Weights of a small transformer language model.
Size: 14 layers, 5 heads of 32, 4.78M parameters.
Architecture: rotary positions, no biases in attention or MLP, tied embeddings, normalized queries and keys.
Each number is 128 + 32 x the weight over its row's rms, rounded and kept within 0 to 255. Layers, rows and columns count from 0. Numbers have three digits each. The size before them is the row's rms in percent of the matrix's.

# up: layer 8 MLP up, 448x160, rms 0.257, rows 180-208, columns 0-159
# down: layer 8 MLP down (transposed), 448x160, rms 0.168, rows 180-207, columns 0-159
# gate: layer 8 MLP gate, 448x160, rms 0.244, rows 181-208, columns 0-159
up180 101:161131106135129161122102194105137181089129137098131069147092108155105099142065125086082090104100098187108192144141110107157142127153126061084130165079130133143113076129027154215095127117145141148117126105083174142138157163136139113082157090144149133115112090135063113167138125131127175149126112142130088162173154146105103184147133181159100096135162060155183123166120081116111148157094158099144104140138123226105138138102140154150117153114089138087154153148153188133086128104150174
down180 098:158161154186128137109101183098114157156140129113155115115088131129212075197052193120096129149126111085060172144131116165131112136137142088123104165140110132105111081151115097083067179157120131135126185137129152169160146170128147110112160097172169136069156129150084119157194103045143165132174114098155117118103170122149145143118120108164113078041108089125119104096201120162136118141180111159157167122111096139092128123141197103149090114123140126130102180126086119148090134136166105
gate181 108:130120098124083091110094108096096169115082146102104149127162152130160175120146161146120188163086101098082163111153168113139096115148114133131112096143149103056122136163140121049144108106065104110197136149095150135071133127160113118112134166090145153130076097135149122131123144143109053108154117110089125122184078133131160177163108138157192106152115157049173156158101187138151086190101115213145103129123098128207142070173153129133164106099141085115154141175103163144162100168092111
up181 107:119123123157157114125119063100139157147072138096132144111120156158083211141128116124077123127097161100154132093075125092110140159152061114121123115090161148075140082164108157118162086158109145078183100133100111107103163145145148128134153160101059122139138153142158128084119107116111106119148143089107084153176055111156119117120044080139124087097191124186179116132134184165163074137072137163076107113142136170104107160195152101117130146131162122120109068190111078160141144125097056
down181 112:124153122114125114154155112173102105077082140157169095111182107124153187140137169125110118206086159114131099070086093136092179124173087134071102115107054161096120170094177084105123115160182133118155131147157128135133131145124172113142168121136129134153123224163158116108157107081148105145112114135092137071086108097149143124087130100136133148115137162210152148119137179111143122104186079127075096107183149109096097105119063139174165181106186127134153078138151126175132108198109122
gate182 099:130166136049067161136205084185098131145113125088105131120139066072191110112153145192125148139084093126144149147130114127102127141144132131121148099077142079162169157071068152086103153169112130143056118120141081166129166113106167113174143110117144170112125144109177117097115141134090117092166105213132146114123154156104172122165157165081170138037143124136116116138097104180137139092134109164072084099095097122091192161101117113123111127162161075093138091145111133130129145100109173
up182 112:148054096127100153153134106119130133117154140188155148131112142180137103122102174117096183145114096128125082114139165058132138137124150170120051112094131171101150114161146097108154139152081103144131159105185119146128145120119105152152127148109190138159090157108165100140059126110134088128101140089150148151120048156110160116128045117134108097138101156157167092188210073206171145155149104140060091149104135160108127183168095107126107152165151112160050075140132133109084150132169114
down182 111:162141131116123128163132146117081189078052145115149164089117117168162169116199085113118128121120170107126100072136114113169088074081145215117162141131124130139135133094123149130194166161114095109128084117153126118089125123110106165192113111097133095115117102122197072185069115126142089168210131161157112097151179128066080070087092141136133148107130169105047144154117149094132126096176149124116096140153169130152134177176154147124152137164161131098141099102152168094082139136126109
gate183 102:083075159137180143162118075152141146116097163181083185101141153106177092155114128143098093097175131160095158158169136140124138121104110176202184242125162134154133104089098085101110125083148107127152123132073132145131158124109188125113169128145201126103161040112113100135103117132115099111045166138131154131109189146150145126131123115104121103113142139115148138110148067117166130157108084122131148118177173101119097135176155112143129176155187109207107126151125184135103123117144170
up183 099:105036197082108132125083086131108160123108111180165129109105138152130122176099128153154122129095165142133088152193145149094167114130063128110157146092137093129118129128100173113179172118186115106092089076123076170072109142112152062171157146127180149137173127157142141158138095154063086113138165121158140101141113068135123154064104137172126160137187117126093136087118088098138124144098118150087153120122170130128155074104102126150182072173154131127194109115173064092144144114116076
down183 107:121235118079157137093119183117164146133143093053146127064172189122152149176102132147139159075184115166126129127137150166147117133131187096117102125143091106129104130148177162114130130183183185150133130130135155134156096152146184144182146131141125185103062148143106124069169086120156163090148057172062084111136132141116129110143125149168069078132146072124158176131133125104123152123136101156139173137123106103128108106135130132113124122084181139096092107191144126200173146111124166
gate184 104:177146151153162120127154115118142138148127108128142159136155106129124121138115108142144111098190134103130113122127121104166146143220101110112096124102088111172104047143127143100049143134133122081155171109122187124189139137092154138160128110091216120127119108197096103163089128170076116164118156162088125126071124141157085148092146147182112116173185098094125180065161176174166105108161154181148157123168091173162176131169147150108116124094134080170104146169096106185156112129183083
up184 099:102136153129119135149117112103070120111128109060112091090157098076138078139136117125189104114127144155115099136107190096113101154121138106076045111136118118109176121114094164140161154147173146144089096077123224072120117086147097065081146103095157162127081154178111157088154115118145148120100090172112136056080136098158145155130112154117141135168134131095113142138196095138101222117080173127135133153100155105142189118080060173149118105090146087132117128100188148150155124129149104
down184 098:090188119108171121084179104183091172137160120099183084123088171095167149159088170125069122113172137103101145092174136117132163160165132127082150111154163192119146103160115138220168116122157084147108134141063115100152136145121123157137111128151142151155119166184209130134144132063089183105150154107090130107111125084140118078155160092083124068112120186124108159120117110143160124179134155147091107162149131143120132127163157158147134078118101093158128116104082207184095162119131175
gate185 095:136120115092165173148134163149161092124171068088123138159122049148140141086155113110136139178140082083120091162123117143068118105105116148121128160049171183132165087193115069133142090114143116146148085097086116131131141115135083075096137139121129117073102141134079100146074111099108088179116060142153185099084119081114125181154150102139089139128099162114130167115136125106120137083145129103161171114133165174174106084147097159163102092126045168128117075093078148085155151136105069
up185 095:182111119073123113115121117147133125103148135148168093106128127101144129119117147056121100101065111079148120182094125114178142170144130129117104110119152103147120142125110146109108142163101106076099100117192164127129139080139136161124139169128092123118166134150174131098079114105191097078132148104061143138150134144141173172080121056108177119120175110168161122135151167094175176083180121116111140140117056227100084098141140094149150137104172075170044128092044089130101084109139133
down185 093:069080141100073076095110107071119148158134100164082123171148165186166094120104169171144128133103164138111153179175160169121119084165149159142132152160115128113096130158161165107129091093116175153138126155121126140100160141159148101135162117142167063154151126148134038114163168125158124132150131109136115125108107087104106137163101128145064112118097175089112127144154095204120055100076129174073171147095244150140141136102158155168166130154144107123136146141091128149150206107156121
gate186 096:183118133177211086101157118130159104133111174127134096126115140095141193133101093188140219162199157105169163085100094088146124159100132146186095172106064106124165125148131126113147104139099101110138186175144131133157138115062117138092127173086127143157080095142113109129134158160126119135138135114153134113151137128101064145138174137151064099129117142103079089094108062075112126179129159122166088095066112149121147162120121113173110111097140132043102172104158172123123119161185134
up186 106:059137097142090108124102152134106092107115130155124121142126103108156053105072110069176146090028176104138152113122143141094125116173124143108103129135140117139110102135124129098108108131108193179120109128150163089076116117166114130156208074109140122166177166124144105161087101180178165152142130167144150092105065131131126163147146166144109129150062109109091131191198156092146151164077167116181103100182123145125157119093158118162140042161178164147114079151108172117128108144127150
down186 098:117096086090133154095111096091076166138092148070152125168100095188147102099131107127073098041124128121093179136111128124121133095194156124083139150128106186162204162181106198092112121112107125082129123111161140117125067152120144161134141219175176115138135144156142123147158168144153123151117129113105155192096130150147142125093120108120121101117097133100126177098157150115203115161091155161062094074150126118114193132098147146155067100121090151170108135120107169120087106169094094
gate187 097:078139117133142107162153088138131157145069144126155166082148133147165122104180149168122170123146120135124111135125204168132124096172125102067132147070114131114142084113191120193142141114056127156171106110142111157070083104085104096088141126104161142134099102111158120137046223166122114140110128127140161091135116096055117151127118163100170141146075144116141176082139139084149157122099207134186144170146134131129118105127081170135146149115034140126070141110148126150119089168164084
up187 095:151156124133125100133140097068139172124172047121075146086139141135089138150137139126127160197111167149078153106085174127074069109134114117118176134142140138145123078148179144147199110104134066134150148099086107145144094148148137159155142125160087143158125113166133111171084204123161103138125139083126140117126115149120105179104112118149177100136153065136112196124109167130230148116092095175154144180144126097117142127159147076180102094123135099076132118054188148126111146138198155
down187 094:086107123193132146090084137158124145145126199117122131121118176122061175152112133121146166078131211155091129143154110090128179169138153099195139133136161096122143151113151064140142141132182137133163125114168172089111161096096151165143146132095118168108075204115139092105155127139159145146101088140167084141140133113186106132106115156170131165139104136113124123133151124091096125158137109110185072150138128077122171090047095067084141069108065110126151111120149125178177164079060155
gate188 103:096102093122135159121083142130142142142086140130073128126126143151054121091133156173130194128158102131118127139162134132092082170112087092143131117113102100090107054197117141154088113109087137159161123172149147171058082095127118066090174127080105119103109164116159073128053099126149125130145123147163066165068123159096102154160113132095135074101154108095181096138166115183137207114107166118106112155130126148119133108118174139141124120134158094121133100115060129207145075106165057
up188 100:127086076165152122167128123155122119164146155159117113128106108176102104140146168139121100063129105161127153147119126119173077078133172111152107129078152147164104089125135183079106131042153107069107144096096127083134095129064104130150102137120146100112175151091118203080094127135075125101098140140138138135104066142180104138073207162104139107146097173088127129167089097147068125146146158117159112123117130085164126177122107140157151139063168175141092142142161198159180167186144176
down188 101:128135100149149130102235113195166145129128112125175127161095144136129166154092151086135093067141151082090085123085159135158189150119099097141104128142115142123083157152090181081055097140122106188096160089124140129126123129134156190144149061134138146075145128174158158126107089168141114064102123135181123111173121127128102095098098098108142104111123047141144158118135124096235155127162128111137104111094124049111154108146154128149104131109134176172154089153092106113092121172135171
gate189 096:076154159155152114143076157132116135114130117071167096149140125140215105156166137087084113103162185083152071163120105147156161146139154143073109201142081139120182172163120110174153098173170147117111083135115104178164165076065151067178124144096133112141118135171170169102107128138095180137092163109150189105085084115190082112092131180103130158149107101148153113153121157116131084126103089169115124128160118138151162115084139153161113152146137154151127102153119112165180142102043141
up189 103:108129070077125153123118145128130134121169044177169138106129152118154181135135134123063094100124069144184161151105155154101110114178140115093114136125092140140172096154147114118165164145148153103135182092153115148187163147157144164138149069071183165086130166149143100151121142190112147155133212136141095159123150104174072132099114178144158123113152186154119078156125124130131129130054168107126135094139149122131133168115104120151186192138090161098039156121101209110137133100126166
down189 108:162106134097121170093155133142148106171075118120140155123179157105152187126165135103128145141141138139127132143154138143146076135136124172178095196160114102122127101140129110157115132058138121068132189136168205131162144171149156141159171109159080115126155154094145079163119091126136111146112174142125142107139207094171078108143159117120164144161088158141123113126129114134073204140127211115193096097106116079039093164179146134109091128103117118119103135114185176127090167131110214
gate190 112:154082121167176137118086085170157120134155099087145109112192123166146096153169177099113123129117100156135146084124078075139170148068143204137138145140128197102132071178109132127161165130127103086171099097122142144158119076064096168133173148168106116137139162081133090109107046090083150125097139071098148134122141144186151158104139137157161148122179136117109140124102087100084118146053150110094098095141114096072175106160124132079156115124127144140083160133119059117148103097171071
up190 103:161110099135106135133104166144120145134107129104158158107153146036146083155134185049140109110156126051128130132065135134094119089080102080130145100137206112102164131127192107079096159145143118150074142110155145128099101088156128140123178193131146136095110145092125140162128107152126112125133132064157142172133166114130111107129142109106111102126133182099082138086103037117155112162137147093093130113089047116131111114126068175161162069124121086147145111130148035125136096110073080
down190 103:200122095167136165075083122144102141085096134094127096115127097126214081127115187099113127183092138123171156073131113118115100116104081177095142130135161121140176131142162073119200125168114084119134141093141141108153168040078128117129168178141070105168115159128098110119127051136131142140100130175126179115114154110154158132075108119159177136132135167060115148136085069099205112092121112117115137112127144115090146083151113145125167087113170095157119134119137059173121096127164104
gate191 094:124172202133080137123176110157138139141113183144108117122175227101099152112083160166108162114118126124093143079116156147128123116157115161169118155157149141161173117156181088116127095121180070187114204095164081123102118092100088130122122118169176149080137112144156090163141108173092169142187074120142078140121126110139122148144071177124084129138141149117177099084117139132103087149147172150118126163167078091147133099121188137142125099129104159128128155185111179109083205144075152
up191 098:150147160117107164059127124102105066128129126196136126172172130080084170161141140134115181144148120159100077132145129144103181133131117158085112107180126100120203097137125108136097132145182101094130108065150164161101169157142159104144083119159154174104105095177133119176109108152088176123193184108093083105161155099111101083078118169171138093123148067106162136179117183126072153141152153080068158152143069116145172164092137122164120157124095157109067144149086129136153140155134164
down191 100:162094166193170125110107100116135144191097114163172093155074151161000130138135123111082162176167135114136139114074067098127140154102111146103080130171133174147154101099121133128159109194113152077152163064167152141116190146116120109156148142143096183086102159105092125093161154161164185149168142126101133156085083135139114159174133144187123132160166155135086102150134119126140073134170100104167188104100165083131093173112075136106126095114140153130124114163139130130153113094150157
gate192 100:109168114148121111160175158101175196155135141117178110128153101044139184094122112115080126151078165117104119078122089119154155142110130140077130127117175101131134127093090085060110089123082165115170156109137131130112165099114105156100159095155116175157106128099156109146129140081159194102140105146132118064172092100108106177085164160112175126171111202161101123124168129127072104205183168129120081157093130118102133159143163117151085088162108135081113132081155124095066088173160137
up192 105:131109062137156149152103149178138105179143103138154147150122140082157133160137142138101133140152106133120154194126073200118151157159167156142082153174115146147229126132147140124126035198098152140132139116129115123132061161094117130061111142156166105113137098148122088168130103085127151107114143063166198140133132141092144119158211178120130120210151114158065126176100115156157135094104142127119160118190106119121119153146125170175141151143129114132136119144118149069175152114050134
down192 104:137132097098155105143106094162136100162123131071121082112179133211144119133091140112168135164129122172100169139106143171092093197136108081160118147095065147134125122152103162127120104104189113155169140085145106110056104054097130098171108151112061183114104143153135197103137163164125108130110165104148125131085114011078197128159175146087125099163103122117102094115123134120177122123067125082124091143111144165102110122122135126186136150109186149127105062135092139127134123156126153
gate193 098:104102097087074100123085131128176113146072167162154161134127106123063151123160142105136167105187107108084093086157153098129125131123130133140148139135110144045156102115138168140117121147195177080106081147087115112119122065112085172067121145135118166134112131102069093171192110104103133070172130178137185098149131108150148088124089106100129131080155131099130116088173125099152078169165140076144134090118083124156121080118155075133110070096133131118101225126124118075086156092150094
up193 092:143105102098055128106141059135118082128090094121116085165087169082167147122110144153096135106079129067135163140100127105103082179108073100192150127119169087096125153078146091075148094135134140166093132114155168115131102166143154119102125110077115135173116123125092123119065124138156166145094107110126092129158171110142184117141193086089135139162146133153138175087133150148096148071113166142077106095112124141128162112133139105045103162047096156172101155131107037092142160114146077
down193 091:136124127138073096131125112135175110103138091078146110171075147137159169135159108116123149139102130095140059140101102079149141150108135153079108159146117061158107150137101096163127135177174141137117132100145129166138128085098147061135044131129126147085087084097158124114069129084123131072099129142139076091094110057113135081152168192092096138157146130175170164125099119097125173103159138149145070165122163114151120119072031161099148136210093113087136137197111091146156100124108139
gate194 100:112129094102117145097159114135161102096088087114179091117165148092129137121128132133142148111182086179102157106155099128100142137018082156064144140144095191112105137187111104124213147105157091122155095114183167114192170125123121098111113134104139137103163109150132098088104115146094070101176105128114127086146152145114137151175155141076108176132118101098125139018104114091159124178112122137076130124087142143072148128081129112144100100156106172096095070158126123151101181064128109
up194 093:121200133094144112071130126132180151168109124161141135169211117117079101119106114157111135112108114121141079123103065172084126141092145130073150112069073168126117127137177165181142114137140133135107084104096144146165147153111104159147091111101124187129180106141093098102132087072116110130169099066150054141114162121117160163135153128118149109157136103131154125052098154139147152206159139143112099083165159127157090084086190130067153071176117124128132095156169151133200140113112178
down194 096:107134120095151093114121149167131187125123114087139131132119077180084131148186100160117093141121157076102098112083138156134132152169162168105124129144168163114188180095100135101123133166149154167102141153070101129137129094119194120125106118118075161148169106062115101160119126122152088097100171121123124168111147165092106088111193123150152171150131083139198108130117106151182234081144173127162134173124135092144143121171077108139110063150154132190179123090128123114161124200196138
gate195 099:141115134145079140132095122068126145142114137190173153142139133118140092112151184144139127129056204158180105083143144100038120155097088086131095147116154116092136097137088152077144136094128122117127163105109132130134136095107118146144169177116138116141141180182102078133096074206113107152157127160179178120118123105122150168078142119046111084111158118088196104177098151098142138106150125183114111123113141163140193114128151108148149158090141119129069097144116072122167143100078214
up195 105:126150110066128162139121089156106157132158111141154158107137114106035101169179126118129094133144093119089135081131104091140106167103149168115124118130140102166140145153101178125095084168152162118116112189070159176140116102116105170099119046153120071085181126170089160137067107130111126132122153109132106172158147120097134102077151075151128092130107091128150137115169129130163161090076136126177077136218053140092151126178143118045161148164162129106125136090108121157155115091102061
down195 102:128111171152134141185108040076131097136126028105129109113124118104128105142107112087123118167151148095117093104145223140090122079075123176177135098093113102158151087080094100195111118165066114108151101152151075106126134180170128082077169186143119105114095072140130176136083126169129098100137181148125103157177092116175151115146112132089089146103130143125114148108108183113134184141155106125130114090125164130095090136135089109086150152204121091134113095122135108110146072108164132
gate196 101:085095125040139117079128149062116090163117182110155147164157142188146103094113147120132088170183099128096127148145131130045158113129143070141105188164096120132165164088133109128106125175134148139170091128153084129110091167146110174168126126118112097098202162142164115083158139141146164121176138117138107136106087128166120085080108140153146199117105129113080154101095116134136139175206141102118117151096111125091100178120144121158164108146074059139088092118038095110144169109154119
up196 096:142118149099123143151214139127156167161147181134138171097089171126118116127109177127163177109166109135119134163109147077086128139172089149087128140152086126124134102102087092181167045138149147157119111131143144131090142108153139151092120104147154062214155160152130069145093120209131119143112166092145107150142077177105151122113178074074183130170120076089137168117151049150152133107153153104114110169087132147180094146091147144149132178139137172116127172148112178176187142133115137
down196 096:148117087142119082142125146205115170112101088175113132150068131161117070117139112167105174117122062169143126133108171188130182055132129113131131101139050169043129090151148083126131096101129135119205078108130149124126159131135135199096125162175101127204164122118106170095110140080096108125154111093117127159138111117127137132124107129126085095127140124159158111126171097174219134141118090155149100129100143111051118150171098142115199109110130117106144153111153122180162150171098169
gate197 097:076071196115130051133118121119148135137141063079139147156159148120080116092126102092098145097068139117142155141061140108086118081097148122170167132177139126082083062121142174094078095056115119123138134174090065084130112147114103108124140126055189134068069131073137133110129116117122093160132159108157169037154150125163153165137130136102123183057123149092066144126107064108141092136178144125120093124132111084119125127162135123120110126145150155134081128124132105118165110145131103
up197 099:113149115137088112087081145130140136080123086110107081149099115106113115160114107181148149102130136193128102140155148127174150171158157129154189141165142161142104183156144115128136118157131158097173205165151194166143106097082082139098155121203081117127083179140091106164041151098158137094154105167118116121048073123120140126090107110140164153120089189135117140118091116149160145176136091129177184158154123112194105112172143111090157125162121112061106106090128096077087099168118112
down197 101:080126183141169134119131083152137116123177165068148107120115092122094128127119106104151151134108087140136121130115114123122119174155142168107079099119101175128166140079165145134106161204115131125104105195132174180110149084083136113126140174116129120092182137142153094202170061143119110119105123091101159111086192119129132150148133165122041197161121158108138193133081126114147114172123116088218143132134212139130072095112108101155132119146081147172122108136176117155104148177079080
gate198 101:133107126145054084126109056116127114091100153067097155134148105133129125111121118199151123152103112169132143136128158202150086122126111144149153126094147103207188153157111094154110104037155163178135139171107146152113166084106149191162118133143099110189089083179127165112130132133091113141192147112142095113160137103156119185123146098154102144160114129125182137155170184119131122151139105095077136121119062140194141178121134109129136125084123062138044117104121092143155152183096151
up198 104:151129119149128091133168054187085093148163157139094137199103123137067128145156136163100132074100090118148202118149145110202111087110136097233155131165185146144144106125129072147082086110077122151140083188121099157176128110097095147121111174161159111161132178120131133113098108148143093097141137103112152110144150089127128056098164119148103142147126128097195190152080096126081137144161141142091099124104076181128074114142070116133107086145115108093111127192109111106143139115131113
down198 103:215119104144112174125115105084103119142097135125186118114104127132107184092117134113126162150086111126105137096145182139088135141106148114094167097110136109095085113166070067078118113100054103130173157096143160152171119096137148121139117144140101129122078095163089111103131123111201060110125084082111076121121068087118142120117123130140129100095141133101123066164161177152053240132122166174145143134162084117123142135101112155076068156153131139083132093093077118111092115141098082
gate199 098:145153152142116123135125141111194119073142181121117092157141139116117079119119156126148123074092140094131123103140106174147099114127068158075137102155141123071071095176096135169086160109100123029112152151117142114087176115110106126092166125128127095109156209134152105176121171130078163192140145102068062122122143120097072101117135152126149104119160099094152104105115128149130110083080138134117181072071113153138144157097139138126124122124139093144130130127108063165137090014190177
up199 096:150112128153108122086137087092137164132091167131225131150136090138137156163107140088080194183139108149127117130093147146140145099084141088128226112142148114149134124170118141134171143150085125181121174107132156093087115169143126120144146111135119152113138200123113103130061105198148158106129160129157134153166098119119144142137177077184113125079133102200163087141172158186131092211200116109122135130136145062115140076155119158164138059162159155117117082119129141158165145131169147
down199 099:174147105156135147152101121198134123143135147090106100186117134112184095139101115128154115061119127122092159154098075157148182092088119122096171115174101117092106168198092142179072130134113161123105194082174102095123148080119155180119177158199117113175153130140152072157126170111095155093180125148087201100124165120151157076103108088124140133110112110115139061134135138105136105134121117106095133090112171112130175138146154136140174167133079091165110118072174153154066123088100074
gate200 099:096144178157150137123026179141075075179114153117092172093077160176134137100182131061163117154121139147096141162132173192157103192133051166082121094080099145145110103112108095137108123149097118077108159075163123124134155071133103093139104099118147125136111159154112149131112142114078158165110153115183113064136133113153147120064121071126109112116143164166078108075129136126093116113121174163170110116184167130107143061140152133147143130152123163148175112103092178140108147097166120
up200 099:111100148149100124149150082132166097115133122104170135145104153121122168195143108110105125091113155141084081161146197106139125086156142142088140093151134122140172133131093107143088190096183160163105115160131062045133124070130149102133108152083172119148111166096183134139138175168129148096074101050108052131159107136099108110135152145174126136047094078168169162096122157148157136141139132122157091150139039088128116159111106137179151097134123118165162157091100091180154128101086177
down200 103:133102163123115189117074113083164080124141136127114128126121126099158099083049164112099111177135125138123118184142145122124151159099160191109123102121121151102121122053138157139183092127135094137169138077137095149093161117131166166133109111120013120178144109018134129175179115200135158119106147111174115156101143134094121174122088110109176150065133082117190108137121136142144042103127097119126075136111115134128193180151197102118123141120116155120104144136133108128107135099146134
gate201 095:152124149212077115150119102071135150143121127131139095158105113071149170126157092105067168163150121112107086114134101095071094153166156160146069123154124137129113170121099133174141138114133164131098128144170137143125123125099137141153215152122089123147076160142154190149117141085169135121177144133121172138118136151099125172163138117104088142092077116160111055170166134150110137025140129111076123121103120092129152072109135075116111129157158116097079084174089155081216070153143085
up201 093:105131136132095132105126163101143191098139082127130105165184199116119161125108113193123121104184111149055089073122172077089157067147118167187152110120144206136123117154137166108095097132094117094128156094174107105138113153093210151106133113168128132066174146119125096122141206113157138118080121159121099137182097145165102137136109119074124115181171137144079110138080118173154053145120110127123090204135141115132134185099117083142127102127117156102142076127127151091118114127164185
down201 099:130165106140118132107143061108131131154114140158223107104194087066119109171121114125145086119097104105173087127181159151098141108136101100185099084188106125133156128109142134151113073139080143164125098129106126126114136140110121048065107080089169120087085128129090114124157092175119148157067064105086162094105172170119092142142184137103094149134098114130120127170116108159162150131126112110126151064195122106022139119182097078102127110123131136137108097147144077140143121096079108
gate202 093:141063095175101163103113127094152176110121094140098127089165153181175149102079087196113145132155161133130158162100200118111160063146176107105176181133190119145156100089109080083179102186108103169128123111150118107074155106107115128146115119115191133142101162130057138147112156128153113135161172150125060151121118105104185167177154119178143081135122150135106095157123163143151121130124147112119030158118086163146081174084161128150088096142126132165120071118122137153108093089130116
up202 098:039144122146130104146199145055120139139131078142115123169058095110134105158127093136069132167122106124158102167145152084103115148127163134141113138079126106076144135157114122117075132134108081197094105170091123142118128120127152116143088108138150140112147138108093167149061182086135071087120130125151108137137134102039107134144176124120112134176117131190133133112135136150064154132098062114140135133110104030193125192201152120112122147168167135119085089169095170137124143139137183
down202 101:136184110137167124115155095110143115111108143144108207111137178162166156155205138129154110129076187085146155118102186151115111093143184081180152131115100135137145151126102155126153110100108095136072143093140045159138112100116150114118134114095182117118177068091106141152073132115084158136132144131138136110176138144079163115109125169082119124173128074163063134123077133155128139080107195154137162113164118070106161163097208178123171158166139189137180094109128109158173116134154102
gate203 106:195163082137182174154106122152141134107184131148117137127109180101189151134144120152114134106200100118151090159113160167176134093101071137145099150176104057175128141187161175163120132112106084090079125121152091137183120109136181102119129033113136127105149096078164119100150146136119137149129130081129157142055086119098046061114127138108146145088157137078087137111098143100103134142148153116187162114084121155119120122133081115133105087094108089113073158087177124113111114126160079
up203 100:184127123187156126074096119103138118139113118123175100122121158142145073084163127066167155155156144174168097097115119159144137068223145100121152166163088124091074143096118146122126187138136134099036105159146129140159141158144081117143115143090146131128137133140145061167160124090114110116137195185137094105196149143080104149145051166128104122179119146150094109118109198114164093151072114080107107169121103219119115130118140168126154159148148178144122120129104136118074133155116123
down203 102:160160159130076128155137136096076092122114096100131121106161111111145146155135168151137105146175125116139111175135090096072096137174132094088173111122143104157176076079085202119090172138098168151101075142111082113131137083174043121100117171103087104118063170105172109106145086179145105131110098124120131148145087137109176069159124159060112108155099194116075107154171108130119106105175134144111162126131167100167146075126176126156138114193091121153174117110069145118133080076142141
gate204 104:128169182142144131141122093114184168106146099160167134167097131089119123165121130185179102089103061125131158076173104143119109072150097081167133161139099111154129043196102139121133099095122092143140140130107105110121152111097145093131122104135146172116090091173204174118138134101115165124133094140116174072093146122127097109122141159124113169131129120128098116115146118142112106138111237132178077148084085082142114129129104166124120180094111173097083146150128176151070176195214138
up204 098:076125146123167188172152107165069157051157077088101121146086128179068133159136073176162078132177104165159193092138127109092106027107122160136162094146107145100114131129128174129137096115116184126150100116132103162168148111165120105068130127160155146083099148100099137172120164113152169143157071131085119079111097127164183152107120156080119151104081152134075100113091115149127128164099135098130119136135139099140116164131066075144174095111156195119145169141121114112156164111112081
down204 102:132091145120122161137110059166139110169135109130124077170081126107028150145157081084103127171130134116167115167104165113102137134131168166146178141081152121193140137101050135123111175167145115073165074128108147134171096118150125180141128074066108103111124136158168140073097062175127095148137173142153152148185103113182087107206107167140125104137143144128144171152161148139088168068145090107104125143133133174111147090135155166120099101091117127180090102149121093146183119104164130
gate205 104:087137139147139128189115122093152089143079162096101128154134111103111139149171104114066164122095176123117105156100082128122115142140150171136135080139205128048111143115108175138102155063070101127075135126092158145149110073164098146092142126125131134157209127148122108200110173087156040170127130096108125104123149137093116111102156141112160099081123041154118136102124124186106116150138123148089059115119121127168077118083112202094132169165150124149185093144115174110119110179129151
up205 113:142099096145117140140161082137083131138165133112105153133151086098132076144106172140205124120094119157152151120110189103160183147156105131112049132137065166157138145134070056077151105154129166187164090079107083139089142112116150131146120160083149174083134150104112160112163061116145141115124132141080121163117106081131161065169138098117090095137121170136096068092094121072152120165132120128129092120144102184102162153146117125163084171063155146111155161185172077163097128150143073
down205 099:106150107119140106099099097103104144147086163122101093198196127108199175131152102117157187116142128131132210094142092131135111139159150136190121070123123095145163096124152167127182115111135102152116138179133111123097144142169094143154084091101122091134172137159068166183119096140208107107118104070083121142088114155088133175170154123093130147138123168129111160083126112147110075091161132151041143107122137181190103113192132165128114126156147135080171161141079125107147077084092159
gate206 103:106152076106191127089193192146164203079103157099123096147136174116094099066150146121107089128161082145152147165190111146159096125107110107136187153130118110131103084128130096103181081150106087130118150174167110117145148080129108182143109115134094146135136133178156105158086185089138120159159095113095105115196139132219119082191114157084156123106167111111128105104087131163153097081095101173148130125079102127108146164099115134116108164146042107144147142161178143159099105101143126
up206 100:074140168177129148095167193132110164171062095109126132167130093157173109170180175153143082158114122157134079135068127134110141152130150057143144146171212078162094163087157161151114182096199062131107118155095166158149077075164140041128100164134133094142112170091134088110179074095137096162134098133163083148131150083143128156163163151098115132137106144144129140152138102117139115181148137138136114069107157124145111136150121120139109113139116150099165110178145155153150136090130064
down206 096:139137095028065129141117139121088190126147132104099149133115136109153116124111103117147111139113152115132118148129129087111149130158145103173168145184100136083061088170146123095162139101199197144178062119118150166100105123143125124151103119115090134151082077161158098097164117168072114098094096119183063106119117154112121203161084184119077113137111125107119123120139173145016099171153153151159075081099145156153118109099081130161102164111122160155109159115148160100168136155151117
gate207 103:140158101143163103144201091131108157145137140151108171129107102132120121091130111121181179138115169143183130127163096071095072166097171092184105138090144118148129208178142119170178132154087140136115143126137121154210178084110155186153117123118110172162180176117059142138122122159130161048147060183085130121103096124187161153142128164134136150107148111182100167187120121162066085123128126143128085124160159109140144155118134122089128072110085129111123141117083143094148190150104153
up207 099:109077127078165079151081145180159136140161123105135159112163132053147102162090137128127158181077175107166204150161104177123108111108125097092151121091143128111148128161129145036174109127124093179126077117133083093128143122139153103122108098131080110137147147167081139106134146175124128129102121123106169104127109160132069099114108064209104093185107125138176186164185171143146117104143097120153094169124126107184099136131164147082078109156181142119134067127154158147118185161092091
down207 096:177095066136193126157117119119117084123171161151153170149146098141098152122153094070110111188103175133153141086161089098121057137054106097183134104168178131130162114174164096133090160101130147084068081111174128104095091123084119147133141138102114120121091141092123068103119129063102156123135137148102136117102012187151157167104150117102164124117144160121171143141067138129171122084122123111129145126170128071154081113147138102066141110131170167146092133167147123160102129120126186
gate208 098:123075093056126104128155126151134140141132153153073103103140131167129109160185170109169140085136161186081118147128150130102109167081109195085084108133098090167134134106089149104133120137136160109160150101171152083111182136148039087096115136140134115209158091107145172110105108108156095158139165158124119191117121095151146154200124095139175108172110101134196106164146135158109114098161135058126138168084086113110171204134122102128119078154152120169102100120128144157089058105136164
up208 101:094141142104140108111074091126142107158106114093144163178148148138149148141202156107120125150129129152107082100105151160145061124151164151124109077133223130140121134094117154176142164123147163189206099212188080130094141078141166120137199162120133145123168115057122136088130130073173058148097156137084092131107114148122128165127080153103131125083126120193169138084197143091147110171153163159147135128104156077129126110098161170135179092090144098137158110119160153131157126104117111